Each number is 128 + 24 x the weight over its row's rms, rounded and kept within 0 to 255. Layers, rows and columns count from 0. The size above them is the row's rms in percent of the matrix's.

# layer 7 MLP down (transposed), 320x128, rms 0.152, rows 225-259, columns 64-127
size [102 110  85 101  94  88 100  97 107 103  96  96 107  94 105  94  99 103 119 109  96 105 104  98  87 115  88 104 102  99  98  97  91  96  89]
[[133 155 129 137 136 106 135 162 154 111  91 110  95 150 122 124 118 105 141 117  83 149 100 134 138 116 143  79 102 171  92 130 103  87 186 131 123 116 118 107 134 140 143 122 168 100  84 108 139 121 121 100 161 108 120 143  98 121 128 100 129 113 137 141]
 [134 118 144 115 155 154 157 141 151 111 115 114 136  90 116 142 101 119 102 125 135 140 148 124 175 132 108 112 127 177 148 164 134 131 140 107 104 100 114 166 196 125 127 140 109 105 138 119 142 108 146 148 139  85 155 147 145 153 132 120 125 122 160 135]
 [124 138 127 128 145 146  97 145 162 108 116 109 110  78 125  99 147 153 122 121 149 161 122 128 159 104  89 130 126 170  93 133  64 125 145 111  92 117 113 129 119 160 119 171 130 145 124 171 100 169 120 150 176 130 132 130 106 146 147 143 125 112  99 128]
 [128 140 140 157 138 116 102 140 127 109 158 125 138 104 129 132  74 138 131  80 104  90 128 135  90 121 142 141 118 146 133 135 132 100 166 143 161 177 150  86 119 172 137 113 147 109 121  81 102  96 115 112 125 116 106 104 125  63 115  81 117 135 110 175]
 [ 89 111 133  99 119 148  91 148 116  88 156 131 149 200 121 107 127 112 175 145  86 142 120 102  88 140 156 108 160  93 145 132 114 122 144 117 140 119 114 151 123 130 131 153 146 101  87 123 117 111 117 139 116 126 115 111 136 111 141 108 153 135 176 136]
 [142 150 123 138 152 113 100 113 124  88 102 131 105 131  75 134 127 109  49 128  70 141 119 154  87 122  87  94 109 168 136 110  99 112 150  91 141 153 127 122 126 143 156 132 160 123 113 150 144 120 155 148 144 133 145 153 123 136 140 113 154 122 123 137]
 [135 124 124 152 107 130 147 121  98 114 135 125 100 133  80 122 138 116  71 129 156 119  87 134  87 137 128  95 144 132 131 122 122 137  96 126 171 134 137 135 131 110 120 114 160 152 132 157 104  92 139 155 115 124 124 147 129 130 129 114 111 133 191 111]
 [137 134 115 146 129 117 151 142  96 125 113 119 118 134 116 121 141 115  62 125 198 113  88 108 108 112 145 128 160 138 119 166 101 109 148 116 164 119 116 131 133 160 113 124 155 165  96 127 135 109  89 145 148 145 156 144 104 152 151 141 137 141 121 144]
 [138 105 120 130 164 144 125 119 138 108 113 112 207 167 135 153 151 123 150 112  91 101 122 141 112 126 121 154  98 158 140 129 159 145 109 128 116 107 123 103 125 110 120 152 132 150 122 141 110 152 161 137 112 132 123 137 136 140 121  88 128 121  92 134]
 [132  59 115 139 122 128 163 106 138 169 135 158 127  88 129 136 131 112 121 137 100 100 130 151 169 127  99 138 131 123 147 121 178 166 122 123 159 182 110 114 101 148 170 128 115 145  95 136  97 126 142  63 113 148 128  96 108 112 110 139 106 105 106 136]
 [126  99 181 114 148 186 122 143 110 125 114 123 147 130 128  93 133 128 140  85 163 107 129 162 106 133 119 152 135 139 123 155 158 132 104  70 110 131 141 109  97 100 134 141 110 162  73 123 121 146 131 131 150 112 142 115 133 159 131 123 113 130 131 144]
 [115  79 130 113 158 130 111 107 136 122 113 126 156 141 165 126 117  98 165 134 126 150 161  88 121 128 145 114 172 148 103 117 120 141 133 123 119 165 121  81 120 141 140 146 156 120 132  98 148 131 106 110  97 111 146 130 132 117 110 140 147 165 112 149]
 [141  92 140 121 125 147 146 123 159  95  93 142 146 128 143  99 109 155 125 123  95 154 123 112 154 134 112  99 127 142 111 130 124 131 104 155 140 142 121 116 114 136 110 111 123 116 149 112 150 138 115 133  89 119 121 125 133 151 153  85 150 141  88 121]
 [158 142  91 131  96 157 143 140 148 122 140 128 154 136  96 166 104 107  97 129 161 121  88 194 103 106 121 116 111 130 116 125 107 142 149 125 121 167 180 107 121 126 152 109 120 126 125 140 139 118 131 134 143 100 128 116 104 153 137 107 158  97 127 149]
 [128 119 159  99 142 145 115 132 104 124 119 116 109 117  95 127 125 126 155 109 178 116 140 127  93 134 141 169 147  89  93 153 122 139 127 184 123  90 141 118 195 131 126 140  78 113 107 111 100  94 113 149 122 116 140 126 127 160 146 145 141 124 114 170]
 [147 174  80 128 160 110 105 108 159 119  95 167 133 111 105 121 109 107  73 143 167 142 137 141 108 130 115 106  95 120 148 148 112  94 142 132 143  92 115 123 149 135 151 121 165  99 132 166 127 103 163 120 134 151 150 139 140 142 135 150 132 126 101 170]
 [111 148 121 128 124 121  71 147 160  80 118 133  91 104 144 140 129 120 168 147 105 119 130 115 146 126 146 101 123 139 129 137 135 137 148 121 106 145 155 168 168  92 134 161 123 128 104 108 124 174 146 140 119 125 197 137 138 108 124 138 152 147 151  90]
 [161 109 124 128 122 164 163 112 127 113 130 117 127 124 121 157 111 105  47 155 126 135 129 137 119 103 147  88 137  98 103 167 129 161 136 140  80 149 132  89 127 109  91 152 136 140 114 117  91 120 139 133 161 131 117 115 126  65 117  90 138 138 142 138]
 [124 103 114 161 136 112 167 119 112 134 150  83 146 123 126 119  70  96 138 124 109 142 120 140 113 115 116 116 130 130 154 150 157 178 125 135 140 157 136 110 119 153 115 151  92 128 117 109 119 131 118 133 155 110 108 144 151 156 132 134  85  86 176 121]
 [132 138 154 148 141 151 156 138  82 131 126 108 126 127 156 147 118  92  98 143 119 163  97 128 135 162 110 129 125 165 109 154 179 116 136 136 115 102  64 179 137 121 105 104 128 112 108 110 130 153 111 147 103 128 134 128 145 141 148 114 110 110  73 150]
 [177 165 144 133 113 129 132 123 151 134 112 141 108 110 125 180 122 125 179 126 127 122 138 172 113 127 117 118 126 156 135 190 120  80 107 108 140 128 113 115 118 123 176 126 110 133 111 134 145 136 107 157 122 136 140 147 132 136 136  80 104 132 174 129]
 [104 134 139 144 143  96 151 133 143 148 114 105 113 133 130 104 134 136 184 104 211 142 145 119 142 134 151 129  95 168 146 112 186 139 165  99 105 143 147 134 154 136 144 144 102 103 113 118 108 122 143 109 111 126  97 108 150 112 107 140 136  96 163 119]
 [144  86 171 117 152 106 176 122  98 180  73 163 127 111 143  85  97 125 104 116 145 138  92 141  89 107 118 138  85 145 147 150 128 167 109 109 114 119 134 107 152 132 121 140 138 126 105 116 143 119 160 164 139  92 138 153 100 169 157 139 110  96  89 150]
 [128  92 142 146 161 115  92 109  71 163 114 138  99 108 122  82  90 133 143 140 135 121 145 119 104 151 121 132 124 119 152 124 114 108 100 121 108 139 154 141 133 150 118  77 134 124 169 152 105  84 150 168 147 147 132 113 112 160 106 113 141 130 165 121]
 [138  97 163  90 116 141 137 125 112 115 160 141 161 111 177 150 151 139 131 109 132 124 120 122 131 118 145 111 173 116  95 137 117  89 118  95  62 142 117 154 119 112 136 114 160 159 118 112 162 165  89 100 122 141  95 142 146 124 125 163 106 111  98 135]
 [168 147 116 132  77 147 141 125 173 122 111  82 124 116 120 102 145 154 142 133 150 184 161 130 131 121 166 101 103 177 150 130 154 144 105 135 158 148 187 112 110 103 113 143 147 129 110 132 127 145 137 125 131 126 126 111 120 157 110 147  63 127 146 105]
 [166 149 118 125 135 127 117 128 160 121 124 141  99 122 126 126 122 165  79 116 123 156 121 150  92 117 137 136 117 144 171  98  78 153 128 116 122  86 117  97 145 110 146 130 173 166 142 122 161 126 136 164 154 198 157 147 166 123 123 144 127 137 135 113]
 [114 130 116 112 129  91 128 135 140 131 142 151 120 129 143 108 164 170 211 123 122 147 142 117 171 154 146 126 144 108 136 130 127 124 117 125 132 124 114 103 111 139 114 117 126 140 136 151 112 121 116  85 118 140 164 136 131 146 117 154  93 178 122 129]
 [133 131 155 135 113 117 148 137 139 160 183 124 128  89 111 125 118 109 134 117 190 113 125 153 140 137 105 128 145 122 153 122 113 156 139 110 134 110  85 115 136 120 129 123 118 126 153 120 149 130 127 113 134 113 133 146 106 152 121  92  77  87 149 133]
 [152 139 134 124 132 133  98 139 115 115 121 155 133 112 159 124 138 135 133 145 144 124 147 159 115 130 136 142 136  77 131 152 104 114 155 146 126 135 122 121 187 109 119 125  87 145 133  98 110 119 119 107 107 103  92 166 119  84 126 106  96 125 138 106]
 [138 127  86 123 128 117 102 111 112 148  99 130 144 106 151 144 157 158  54 140  97 115 116 135 119 161 131 130  83 115 118 131  75 129 161 156 153 163 133 143 150  99 147 147 108  96 109 123 139  94 143 169 150 158 125 121 139 117 108 143 118 108 140  93]
 [134 118 139 132 109 178 136  88 165 123 129 144 124 125 125 133 109 152  98 141 160 124 180 151 105 111 144 149 156 117  96 136 104 143 130 115 130 127 108  88 107 146  67 122 146 149 114 104 120 108 125 121 112  84  94 145 111 119 104 146 143 107 121 125]
 [152 148 151 132 169 116 124 113 101 146  97  84 139 112 148 134 128  98 117 152 123  83 153 130 149 136 140  76 123 139 152 109 185  99 146 125 129 155  96 162  97 140 166 136 126 134 104 133 125 143  71 121 133 149 111  94 168 123 115 104  89 116 129 174]
 [143 126  71 109 115 129 138 128  91 135  77 146 105 123 128 136 136 114 138 142 141 146  98 125 113 129 124 110 122 120 146 124 155 132 172 156 103 139 119 162 127 122 101  88  95  97 142 120 163 143  79  82 152  98 153 115 141  95 132 167 132  88 121 134]
 [162 135 135 136  96 138 152 140 145 133 117 142 144 142 133 146 178 106 142 120 118 134 144 120 111 108 159  95 165 140  82 145 137 157 142 106 144 132 134 111 135  82 111  90 140 144 113  91 157 120 141  66 126 102 145 142 114 127  94 109  80 163 127 146]]
# layer 7 MLP gate, 320x128, rms 0.162, rows 226-260, columns 64-127
size [100  91 109  93  82 102  95 113  96  98  94 110  90 110 100  90 114 117 116  93 109 114 102  87 116  93 108 104 101  98  94  89 100  89 101]
[[156 153 131  87 153 168 139 120 103  94 125 122 152 125 136 142 152 115 121 149 109 151 128 119 127 158 163 110 134 126 140 144  97 113 133 134 104 126 140 146 141 113 164 173 130 170  96 151 164 120 138 159 144 125  94 139 115 129  62 117  90 107 171 152]
 [130 139 104  77 148 141 150 151 113 113 142  99 123 132 121 104 111 150 148 141 117 132 145 143  80 133 108 124 146 141 138 136 128 118 128  98 105 116 130 127 148 132 149 180 120 106 131 148 157 135 137 109 111 160 137  86 125 125 149 118 153 113 173  98]
 [201  93 157 152  86 105 163 102 137 154  84 168 187 141 104 134 137 129 145  84 128 139 117 131 152 127 125 138 141 149 110 120 125 152  97 126 137 122 132 117  78 115 156 141  89 137 152 106 133 146 133 112 111 114 130 106 122 105 114 127 107 104 118  96]
 [147 108 176 122 115 134 135 123 124 130 116 139 124 127 126 106 123 113 159 128 137 114 142 140 118 150 148 125 106 134 131 132 118 150 148 150 200 116 118 140 146 108 154 135  81 113 123 143 130 142 126 103 103 114 117 121 122 131  97 155 100 145  90 135]
 [130 145 122 145 172 147 141 128 162  79 112 133 134 150 159 152 106 143 127 182 151  92 157 113 113 144 134 190 148 150 138 172 145 138 149 120 102 156 114 118 145 152 134 120  88 137 171 100  86  75 128 119 161 142 137 154 115 123 134 108 110 152 136 161]
 [120 122 160 171 136 129 140 157 146  88 131 132 134 178  75 143 119 177 123 130 160 122 103 137  96 125 108  77 153 144 107 150 133  94  84  90 143 147 144 164 135 123 137 180 147  96  89 117 186 161 119 133 160 150 116 123 129 155 148 148 115 152 123 168]
 [157 132 143 122 120 143 152 176 138 132 105 163 100  98  75 147 119 105 158 128 190 138 154 139 155 121 146 131 100 168  97 139 102 136 122  63 142 120 151 110 155 160  94 158  99 141 127 163 124 165 127 121 147 150 148 160 134 158 144 131 176 130 171 142]
 [128 121 132  92 135 121  77 133 120 125  87  69 214 118 110 104 184 125 120 125 118 136 109  94 107 139 107 170 137 151 117 134  99 152 102 185 105 101 153 139 117 113 108 161 117 127 122 126 121 116 135 135 155 157 155 129 139 171 118 166 148 151 104 103]
 [160 111 101 118 145 158 112 155 130 119 112 132 148 108 133 157 157 135 147 147 135 140 118 109 147  91 116 128  92 144 133 144  79 117 127  88 128 125 131 167 165  97 171  93  91 115 157 146 151 157 121 108 137 143 126 170 164 140 116 136 113 136 121 137]
 [121 120 124 149 160  94 103 150 107 140 124 142 164 135 126 114  88 140 129 145 120 125 175 162  88 117 109 127 108  69 133 164 130 116 153 116 100 137 114 131 151 135 119 136  85  78 155 127 124 116 127 100 150 125  99 156 113 127 152 158  56 112 118 108]
 [154 117 127 139 145 117 152 116 155 108 132 118 144 148 116 150 107 129 135 141 164 111  92 131 109 128 124 116 117 121  99 109 107 131  95 111  95 123 146  99 134 139 129  86 106  95 153 125 136 135 120 140 156 128 172 128 129 104  89  97  54 136 165  78]
 [108  89 135 106 128 161 121 157 124 150 101 123 152 102 214 143 132 118 132 117 126 104  92 138 107  89 133 126  83 149  92 119 102 140 144 110  87 129 122  96 148 204 122 152 135 131  99 133 110 132 160 137 138 113 145 110  96 159  90  91 138 139 131 130]
 [159 158 109 152 118 173 131 111 155 127 138 120 144 170 127 143 131  92 137 169 167 159 153 128 117 105 122 115 121 131 102 136  92 122  99  94 125 176 181  82 159 114 118 134 118 174 110 172 122 100  96 144 110  82 143 124 111 120 133  82 112 177 171 162]
 [104 110 141 124 137  76  93 142 130 147 130 123 111 124 149 106 158  86 131 124 108 135 138 158 106 101 142 172 161 152  87 101 107 146  67 120 144 116 134 118 105  63 149 144  96  74 145 135  75 186 138  98 137 134 144 165 131 118 135 127 162 119 159  95]
 [122 174 121 154 104 184 116 110 112 143  87  85 140 119 111 126 135 107 129  86 154  92 137 122 109 143 155 125  90 107 121 118 124 112 136 134 153 134 150  91 190 157 170 100 159 124 135 168 124 102 120 147 129 108 160 122  97 143 105  91 147 133 103 109]
 [126 164  93 156 114 147 109 143 158 122 138 122 139 121 149 106 181 145  99 138 137 138 146  99 103 104 126  98 162 120 118 146 125  81 118 119 106 106 152 157 118  94  92 127 104 133 137 145  73 159 166 163 120 109 134 108 107 144 117 140 101  97  68 119]
 [131 138 137 104 183 122 138 157 159 103 136 132  87 124 120 109 127 118 126 173  52 149 110 116  95  98 117 118 156 133 166 187 126 133 107  86 134 131 153 144 143 105 129 121 103 184 104 141 121  98 127 128 144  97  92 158 170 112 139 125 170  99 137 161]
 [141 140  94 133 146 172 116 133 135 132 121 159 146 145  93 109 123 128 137 147 128 116 180 129 135 112 156 162 102 155 159 129 138 129  96 131 105 159 134 120 156 135 147 127 114 151 147 183 131 157 102 125 114 135 101 164 134 117 116  76 132  87 117 105]
 [148 151 127 158  89 137 139 105 112 173  99 140 121 120  91 112 132 116 125 119 137 118 102 134  80 124  98 136  92  85  97  91 141 122 134 147 121 132 182 187 118 122  94 163 103 159 146 132 137 152 136 104 115 117 126 143 108 118 111 153 161 140  62  67]
 [152  91 110 132 132 128 107 100 166 131 142 111  97 173 113 143 114 114 150 176 149 109 121 111 143  80 151 116 104 120 125 154 123 130 116 117 167 100 116 113 142 103 156 133 107 159 150 145 130  95 111  98 160 160 142 154 138 107 133 116 124 125 162  89]
 [132 120 129 134 163  79 127 147 112 134 110 101 138 140 134 190  76 175 138 158 107  99  95 132  97  98 103 125 157 144 137 176  77 124 112 152 107 127 167  92 159 127 140 122 119 166 147 131 133 147 141 154 137  91 151  99 157 129 162 170 121 111 165 158]
 [153 129  96 148 127  94 128 121  95 105 115 157 121 118 116  79 119  93 123 170 154 107  86 111  94 115 120 110 131 118 127 103 134 155 147 156 119 114 149 138 110 126 131 118 109 143 158  99 133 124 126 100 157 132 104 110 130  80 118  96  99 154 113 138]
 [ 78 124 126 131 150 140 158 166 109 114 104 141 125 144 113 107 117 176 152 105 126 147 154 101 116 105 140 145 126 181 151  90 141 111 121 116 157  92 119 185 104 128 125 154  93 142 113 114 130 160 153 151 154 146  87 110 119 126 141  55 126 160 117 116]
 [126 178 112 113  96 140 167 123 106 139 129 104 147 131  99 118 130  89 136 138 149 140 164 157 143 163 133 121 124 156 134 137 132 120 143 129 158 111 101 139 127 119 123 168 104  93 137 160 151 121 153 114 134 123 164 117  75 115  94 170  95 129 143 162]
 [151 125 167  94 153 124 112 127 172 147 139 107 147 132  92 129 102 144 123  91 104 119 121  91 103 126  93 117 120 114 114 155 137 168 152 129 126 124 144 169  70 132 157 150 109  95  98 121  99 111 126 115 127 114  87 168 155 151 157  83 161  94 141 115]
 [111 122 144 137 121 159 122 105 136 115 116  89 155 125 112 126 141 124 161 124 161 173 164 149 102 106 106  48 113 125  89 136 101 115 152 162 119 137 155  83 139 127 171 136 130 131 116 144 108  96  98 117  92  90 138 107 119 127 147 134 128 145 148 137]
 [158  78 139 120 120 189 152 127 100 139 113 125 129 122 135 154 109 100 117 108 125 149 117 134 119 131 151 157  97 130  95 131 121  91 101 135  97 111 112 123 122 139 157 167 124 141 140 138 102 103  92 140 130 148  88 110 120 143  98  77 143 150 150 108]
 [161 124 113 109 109 123  93  94 133 157 118 160 123 157 119  83 132 128 144 113 153 124  66 167 109 149 119 118 132  98  71 120 123 105 114 137 125  87 143  97 117 138 104 156 111 138 114 136 137 126 139 103 142 137 117 134 115  85 121 106 134 158 156 105]
 [124 157 149 154 109 137 109  93 125 104 136 152 124 136 160 132 151 119 130 126 145 108 105 144 111 141 162 143 122 151 102 138 131 157 140  95  83 124 128  71 144 137 109 122 139 168 106 106  78 102 121 135 117  66  78 133 155 120 112 136 109 110 134 146]
 [159 120 105 153 159 157 114 145 105 118 113 136  91 110 116 116 124 133 124 165 112 128 113 166 121  99 163  88 115 129 115 138 135 162 151 166 116 127 113  95 117 149  84 132 124 138 142  95  90  85 154 183 175 122 114 114 157  77 141 111 139 107 119 156]
 [126 137 101 173  97 116 137 115 124 192 111 138 130 125 146 115 123 131 133  97 105 154 139 101  98 139 127 131 100 105 125 167 129 112 129 122 104  66 111 129 173  93 168 127  97 119 134 112 130 132 133 106 120 146 116 130 157 149 101 110 156 130 154 149]
 [104 167 143 154 135 128 103 116 165  80 143 129 123 137 102 107 120 119 158 136 159 112 130 160 100 155 157 137 137 180 124 142 147 143 158 121 109 140 138 109 134 110 102 171 167 146 105 110 150 107 117 133 125 114  78  82 121 139 116 124  65 174 175 141]
 [120  80 111 109 151 142 113 129 113  70 136 132 129 170 124 102  84  81 112 157 144 105 134  99 134 177  71 130 143 158  89 127 160 142 175  81 101 113 134 116 145  90 104  97 126 175 140 103 138 153  91  92 145 132 155 112 139 125 130 155 136 127  84 125]
 [133 156 127 126 134  92 104 155 130 114 124 139 157 137 126 101 119 124 103 142 123 141 125 131  83 136 126 198  93 138 142 140 102 116 118 106 117 160 133 210 140 128 135 140  92 121  91 167 125 111 115 184 139 110 181 115 150 106 128 107 121 125 101  98]
 [134 101 130 106 171 113  99 121 153  91 134 135 100  93  85 144 119  92 122 106 106 181  92 139 156  90 151  97 145 117 117 135 133 109 112 128 101 135 152 139 142 153 139 167  95 134 125 147 141 152 113 130 116  70 122 120 116 165 129 166 136 149 114 118]]
# layer 7 MLP up, 320x128, rms 0.164, rows 226-260, columns 64-127
size [104  99 104  91  96 109  98 109 100  90  97 113  99 103 107  96 105 110 104  97 101 103 101  97 108  92 102 105  98 102  94  97  98  83 102]
[[124 113 175 160 136 114 129 156 115 137 152 190 147 154  96 133 120 105 148 132 108 116 146 117 139 105 142 166 138 110 127 171 110 155 101 116 134 137 133 140 169  97 129 126 147 137 136 119 128 119 139 108 155 107 154 122 102 104 151 153 107 150 163 128]
 [123 131 119 158 133 140 152 122 139 133 122 152 117 119 161 158 113 118 160 113 123 141  79 110  93 156 142 135 142 156 165 132 125 126  96 140 185 119 150 164 129 134 152 134  99 111 152 147 111 134 173 177 136 114 157 152 137 133  83 170 126 112 128 116]
 [160 133 158 130 121 147 114 130 136 113 124 145 136 140 128  88 122 128 145 112 199 157 126 142 134 140 116 144 161  90 130  95 144 162 120 127 104 134 119 169 125 136 137 145 131 112 121 117 139 116 150 101 125 121 128 121 122 102 141 114 148 119 119 122]
 [131 103 124 160 108 134 167 121 129 140 153 118  83 146  89 147 125 175 105  71 113 149  72 116 104 148 122  98 143 123 136  68 103  85 129  92 136 115 139  97 116 119  82 154 131 155 113 152 112 114  90 126 155 119 119 151  99 166 156 130 152  79 101 101]
 [128 113 140 110 149 114 150 127 135 169 150 120 116 122 110 150 152 101  70 127 125 176 137 171  97 128 148  88 165 167 160 110 136 121 130 137  92 114 153 175 123 145 132 117 120 152 112 160 160 147 120 157  62  73 101 146 129 144 166 118 141 118 125 115]
 [152 120 171 142 136 192  95 109  89 100 156 132 152 119 139 109 150 106 116 118 131 149  63 153 104 120 146 133  82 139 135 122 136 152 120 126 107 146  73 119 146 147  86 136 131 163 141 143  89 109 120 127 149 105 123 138  69 112 143  91 138 139 120 119]
 [154 135  90 146 118 151  92 139 122 160 145 119 103 121 104  97 162 139 152 154 147 121 134 149 126 115 161 119 122 125 164 136 113 166 152 121  90 119 142 155 129 167 152 148 102  50 144 126 117 148 147 159 179 184  86 141  96 152 138 156 115 122 158 153]
 [151 145 170  95 148  96 106  91  87 152 128 134 136 131 110 128  75 123 134 131 120 149 105 155 123 150 137 156 121 184 124 119 138 143 130 162 127 133 110  99 130 139 112  91 161 162 151 134  95 137 145 179 101 151 128 129 131 159 112 133 126 141  71 128]
 [102 114 130 151 124 114 146 136 130 147 165 104 142 128 111 118 141 136 129 170 128  73 163 137 140 135 119 116  83 158 105 151 112 159 119 131 100 144  83 124 111 161 145 135  75 182 123 115  62 114 182 157 107 108 178 153 120 121  85 143 119 109 110 127]
 [ 86 124 113 146 141  93 153 142 162 107 141 137 147 186 114  92  66 116 156 135 115 100 115 164 149 116 113 153 138 167  95 109 170 177 145 162 131 131 106 130  76 120 153 147 115  90 149 137 127 154 114 119 137  98 138 111 130 112 138 133 164 117 110 117]
 [100 126 115 156 139 144 133 121 143 126 106 135 156 160 145 139 120 127 124  83 121 123 121 102 121 158 138 133 158 148  97 137 154 137 155 143 145 132  90 140 157 117 120 123 115  96 145  86 121 156 129 111 126 156 107 101 114 177 102 115 124 113 151 168]
 [ 89 123 113 124 102 112 143 158 134 158 149 190 144 121 173 170 139 102 121 131 154 168  90 128 144 127 156 123 119 114 119 163 118 116 165  94 100  99 115 159 122 209 168  78 139 131 143 148 122 158 137 129 147 132 170  97 126 122 143 133 122 105  82  96]
 [124 108 133 107 119 148 106  85  94 152 112 109  99 164 109 150 110 156 125 149  83 168 132 106  81 101 141 117 123 130 159 109  97 137 101 110 135 127 132 141  89 140 158 106 159 105 122 111  89 102 137 136 157 129 107 176 152 128 149 119 133 113 112  80]
 [ 56 117  97 137 133 107 141  94 109 136  86 100 133 161 125 116 146 128 107 136 155  67 107 123 131 153 138 155 135 123 125  77  90 137 129 117 136 139 121 113 135 120 153 126  98 130 107 103 127 115 150 121 145 105 112 103  80 120  97 147 111 126 125 108]
 [175 115  93 128 150 135 105 103 131 137  66 132 136 166 145  85 147 133 117 109 131 122 144 143 130  74 134 125 115 156 149  98 115 132 164 113 116 158 134 158 121 178 143 127 108 133 130 187 146 144 144 138 154  72 188 124 100 134 146 169 123 164 129 137]
 [121 147 125 141 102 101 103 168 101 145 129 104 125 121 132  86 139 128 117 109 108 145 190 112 155 140 148 117 123  83 147  71 126 106 105 111  93 137 110 185 108 132 123 137 125 127 138 155 108 138 111 124 150 142 111 130 114 144 116  99 144  94 134 119]
 [116 128 105 146 121  86 133 144 141 139 174 131  64  89  88  94 141 124 117 153 143 126 143 159  96 146  90 131  94 151 149 154 142 112 139 147 103 123 124 129 138 118 126 102 140 125 122 152 160 128 150 167 102 108 142 131 141  79  99 106 133 198  95 129]
 [ 96 157 125 115 159 148 161 126 125  85 125 136 123  85 116 158 129 130 117 187 150 139  48 137  99 137  98 115 165 142  97 140 151 146 139 129 130 117  98 130 153 119 159 101 122 146 138 139 112 158 113 100 103 125 109 131 127 139 115 103 112 129 135 155]
 [120 101 123 119 111 126 135 132 113 142 130 113  92 120 153 137 132  54 141  97 168 155  80 128 128 135 146 106 129 172  99 108 145 120 104 104 168 123 117 128 146 107 129 141  87 117 116 141 142 177 159 144 140 163 153 119  97 129 101 142 129 151 113 114]
 [182 173 154 121 141 110 131 133  81  91 126  97 139 163 147 177 145 123 129 114 153 124 113 131 125 175 133 123 160 154 137 124  81 147 134 135 116 120 111 126 130 129  99 136 169 127 123 152 146 171 137 163 109 119 105 121 122 115 172 119 111  86 121 137]
 [ 70  93 135 175 125  96 149 128 172 139 151 152 142 186 152 132 123 131 105 139 180 151 141 110 115  58 160 124  80 168 112 128 153 157 130 113 109 156 132 143  94 101 104 147 139 121 114 112 152 133 117 115 126 152 123  91 109 148 121 101 125  75  78  90]
 [123 111 149 103 115  95 151 100 144 142 101 134 128  89 103 123 114 153 166 126 150 143  99 143 146 168 132 143 113 130  81 122  94 143 139 148 121 137 142 160 169 108 120 136 120 131  78  69 142 158 119 123 126 143  98 102 137 102 152 150  99 119 142 133]
 [146 106 130 140 149 117  71 168  95 150 162 164  83  76  95 112 131 137 131 114 110  93 152  95 131 136 109 107 112 134 102 138 117 168 129 106 122 162 125 112 112 144 111 133 113 124 141 143 175 126 156 115 147 155 106 119  75 144 155 117 118 157 130 109]
 [161 198 113 113 116 100 132 117 111  99 148 125 138 149 125 109 126 109 127 115 154 130 151 131 150 138 106 109 166 160 157 111 135 136 124 143 140 109 112 118 155 108 145 190 111 135 115 126 101 107 127 113 105 155 120 127 121 147 128 159  80 156 188 154]
 [176 162 134 130 122 142 146 121 101  87 110 104 147  84 161 142 127 105 129 102 134 125 110 138 120 144 141 139 147 131  84 165 127 112 133 120 128 104 161 121 128 139 101 130 144 128 106 142 142 140 152 110 183 134 158 111 135 119  91 132 133 139 161 128]
 [139 120 189 107 152 104 151 100 117 106 105 144 154 135 126 134 150 134 190 148 113 101  90 123 110 137 115 170 153 148 137 102 128  94 127 137 143 114 119 133 133 154 149  80 123 117 114  87 124 137 151 139 140 159 129 201 123 106 138 133 160 131 131  97]
 [130 147 132  97 125  85 120 115 156 106 142 115 167 104 171 159 136 132 127 137 130 123 149 120 120 156 113 139 123  90 134 124 125 132 114 114 134  66 116 128 162 142  73 114 113 136 126 106  79 112 107 112 146 133 148 136 114 135 150 125  98 138 117 140]
 [135 112 108 121 132 144 151  97 101 111 147 140 109 143 112 153 100  96 129 134 136 129 116 110 134 122 124 109 124 160 110 109  90 149  98 140 103 142 116 106 111 127 142 116 127 112 120 124 131 145 142 111 126 138 181 158 131 137 117  96 121  99 144  73]
 [ 94 115 125 101 121 141 168 149 109 134 132  91 105 109 122 151 139 107 132 151 111 165 113 131 166 175 141 138 111 137  64 157 153 126  88  77 125 117 116 117 110 147 130 117 164 177 149 112 136  71  95 107 138 106 137 119 121 125 118 101 149 110  67 103]
 [174 129 100 147 145 146 102 127 119 139 119 136 159 112 126  68  92 118 115 138 101 144 152 124 168  73 139 131 113 123 122  99 139 175 131 133 144 110 141  82 106 169 117 126 109  94  90 144 142 136 153 125 170 133 115 151 126  99 156 137 149  65 145 135]
 [165 120 111 111 124  92 126 114 133  82 109 113 130 147 154 131 127  99 131 149 127 157 114 132 110  90 143 109 144 127 105 134 124 166 145 147  93 116 138  99  79 111 125 107 150 194 106 141 129  95 171  71  77 144 129  95  98  98 133 217 133 165  92 110]
 [156 113  90  98 162 109 156  98 136  88 102 125 126 146 128 162 147 141 122 105 105 168 135 149 158 135 134 152 110  90 104 171 135 141 148 126  97 135 126 113 120 129 148 162 117 109 143 127 115 132 103 110  97 133 115  57 134 159 123 124 131 112 201  92]
 [156 112 112 135 175 126 106 141 150 138 106 110 152 116 141  79 123 147 107 140 120 131 162 131 148 139  91 121 136 134 126 130 183 105 138 131 140 164 133 149 104 131 103 133 114  66 130 172 116 140 149 172 111 133 130 103 111 110  91 134 159 160  92 109]
 [ 71  71 117 154 161 172 144 132 140 121 135 110 115 147 119 164 105 134 122 107 125 108 102 123 158 130  90 132 124 126 166 126 122 110 162 179 131 134  97 107 171 146 132 121 153 142  93  83 150 160 125 116 133 116 106 109 155 146 132 156 161 146  71 116]
 [174 112  88 136 114  76 157 133 123 127 150 126 116  93 132 111  98  97 137 145 144 131 156 114 127 166 119 110 144 154 133 135 141 139 129 104  92 124 164 143 155  98 149 132  83 101 106  95 137 161 151 140 109 124 124 123 136 105 111 118 102 105  92  94]]